python train.py --init_std_qkv=0.0381 --schedule="wsd" --decay_fraction=0.75
Each number is 500 + 40 x the weight over its row's rms, rounded and kept within 0 to 999. Layers, rows and columns count from 0. Numbers have three digits each. The size before them is the row's rms in percent of the matrix's.

# down: layer 8 MLP down (transposed), 640x160, rms 0.158, rows 516-532, columns 80-159
# up: layer 8 MLP up, 640x160, rms 0.165, rows 517-532, columns 80-159
down516 120:536513506453546464521477455540616468525473451498553535530545491525505534503473481448535452476491485514537491444491477597480495508365507460546469552511446454491466439531582512513503488562580497485492525504549451526483427485507499484560497560
up517 097:516597470550449541492519529526495491503471486481530518434521462431398514513505481487484508511464543497460449535492488422520497463494559496504519504569517518488404535535493443527508419478458490516492453486530412517544418521429527530478448469
down517 093:420466541453509424490583521549473469537452502456440537564499455467515486520521541501433438496541460467518549475468512496413548473551505474447493498549504477485503517507515524545521460631460485559490576563508496544475492526487523468523493436
up518 101:426557553604476481517473495533573497487482528601495496506525467510431486524455492485423487426410519546503460501451472398465496529517512543452546456495555567564518515491450505503553526489536572489518430480484533505484471426464490505504442545
down518 106:504498477567529497498544550476469491503515468474548528548516516513508465563524532556472499506488528465496550497539522478565505464572470513527472472543482524515423506596488526584548559436480510511451464468491510426502442514474446608528505467
up519 095:471600545532452522422503491462508526554539426520533556517524497460440410528538558444519493516503548532492554491475536419493458534528448533498421485529554545501489526458546536493561366503436502453451496483533491467504471481413501540478534527
down519 096:454465462532521459504493467531432471441471518538510542495457479507509497450484486537535559507559512517522421520480449522512422519518545467494496459515484415490530492516485455494563560513610491528451407473471510551496531580452474457483504475
up520 101:560479475540484552505577423507489467548514455452573531474545538451506454524552521445504568479508497457456497492416530415554450411532522547500536434488571536442479502459499501566525461492483532479559502530533523499536476482422523541476536560
down520 092:532523514472535541544481506495446480541584471500467511429473469591511496493545539501557532540513476573514534457466483497549465501559532486512432533535547484548529514503492519490526498511464471523528467523455483523488515483454497457483512455
up521 092:492497563482459461463596441508547530535495512486488499559589517520511451508444567498502487451495478454507459439496531473469556569519527506412523528559516450553514441438481561491447453433494503460468491532466491482388493505441515546502475547
down521 085:464442515522550602506471534509504455533411470535554535484447545421443496520504495548463455527556548566417589562543482418496466509561444416446567475521472490429470547476441481501459527492510493432500548484424445491582497488493518477631439548
up522 091:518517548478489495471518491601537451506598568526545508532580497534495531507505409524523519408458503450446524450401518540494504514486506498508538507557520450528476451519524526517470593488457456516408493478560446480457419553413495474498467507
down522 088:525526523493547495537484482442487534498491473444589461515473496495510494489501522473485570571507552462600468554491449560512548444535479494467536502430519514510403443424557434457527469476492503509502533508452474510486503544502470451585512538
up523 095:498463499494538488467502520428528553559542466460546435534500482532472403543463478398466492479548445464479521496473465548474472478557513502450496449520511526484538571421425484485517519436517513529480474430532494484452510493475509452492519516
down523 097:507479479577495423456536490525534483482520488468486561545398442599556572558454518536528443467453543487467502440460518390547536492570470487501551510492511469483442543576521508513536460412446500533506507521518490497535465498495488541437469465
up524 102:425435485486462557465506502446537504436577500540466486498547464541431493545478481500537487505448506440534486510485450490466555494513503532461541469472495457462574472492481513520452468511490507491517482527482464538585475508478482541431470541
down524 101:586464514514478480554517471457421469443421551499432444467523467547436530502522586493463462479559476541571520478480531452489485487596468523559511505554471486498467553546532572543476488534554542456514524464519494511472465533466557553405537573
up525 096:500499488538465500477502442551536485451486492457509636623541503437471475482520483463553556462468474520460508495481539517409506429529439480478511465455476559558501539488506472514535483493435515547526413501489461442506458541558463502531527510
down525 090:540441464441483509502497523463496592508423497523477434481536563553526537513471525497594473510524504482554493527490518495514467533510525513526532489545526462484489441473536479538452520448531575475450612483525451511525495530514489473484553541
up526 102:512421501570517544495513527524557387437562432474515497525469411463524454498516480508548465463423483468507531526509522450491485454513471538482499551521481529501511533476485443485457510483431483570551464526518432477571507445514460481551505570
down526 107:479415420522501489480420468468509528467463501499536494543482522554540522564509488551494542468445481513520503463542533525530476509505471521478484492537446522457530566536475504443549533544528507498470571452550502468508549487456543564486473517
up527 098:546566517478533576493491439512463505421524533591458575492527488492490500545524520472482465466471579586495519492498489448563553473547481576459464483485501485525517485517453442511472421430475467454507488443465506442494489425458500488500413506
down527 099:491564488506449539585528401435591491436502495497503532522470506474583420447448511466432506490493532567445472442506589539514481552528460536499559492478482535471485451507534478519534521531485521488524512465500517510531489519559531491483498516
up528 103:474506490580542441431434492519551400509536485444611533498579442439506465513542449528441455491486502496486528503502534500520526439536487515437546494481493468510479486465503483577556476490469545501534478512476525517544379478481492502526553485
down528 112:507485529514540497531471526562472566524517446493489521530418486547580481509469454500427402489468559499485530459454553529531462534542544549499523473504451480521566454447413535491512525451532567509469553441447474435528473508487495482578552455
up529 109:535494545486462551475499458437483546472462532482523497548508493451429503459583588445547507529481506478439513461482475427517531528503489543475512493443450542567536488431516530526498527496464548484481486466484518496515501499488475539422415458
down529 116:478537516561475460501471549442520615399520528474514448449503542463490464544546494511468477466490574490466526437498568454497417576539461573544544500503488554524489358521476550514483518507567422515511492511523577460492477487486509543569544478
up530 097:484509481543484494457533464566522455546515486523484555463558485436465444535587441502452492515498520525427496543488444489498482549477467461538539508453532519509559551498501503588526552399485537461566410537476533407438492498512516524521542501
down530 102:497503515533410505511499502568499517513527488485548482503453502488498508530475455541490530503541534447503494531468473469536483501417501487485466479499526516532568537483497508465501535536572502516495509512474464479504515533433465456515508504
up531 100:448544515475543559539547439560532485467549521634493443503519489384461521525492481546538511429498480538516522530488512462501439497572494483492481473451491562537547576458486538490525501459442546455500474535556541531461445472550468514508506505
down531 100:524470532521520484485463507482474536576518585462446542495477552472557504463539533466505514492496487458533473480496516533539520487537502552477521500554503542485499533547486580535548478496496470523454514487523449464459485454529487511470456442
up532 096:470520540585515539497460421486538445492568513444515500483555529501519468479521522512455471431504551493482520552498413502534560485519566546484553498483454556534475494510468459468481422502474561499516500442544581533544450513430599495516467486
down532 098:444549478529566420487544479500478538525488473524505488542509510537519507499501479524504492495554504493482488406506430514453541510512508365545492502444544505525430474528552444571506559557511467472490581470492500549509497464457492488505564454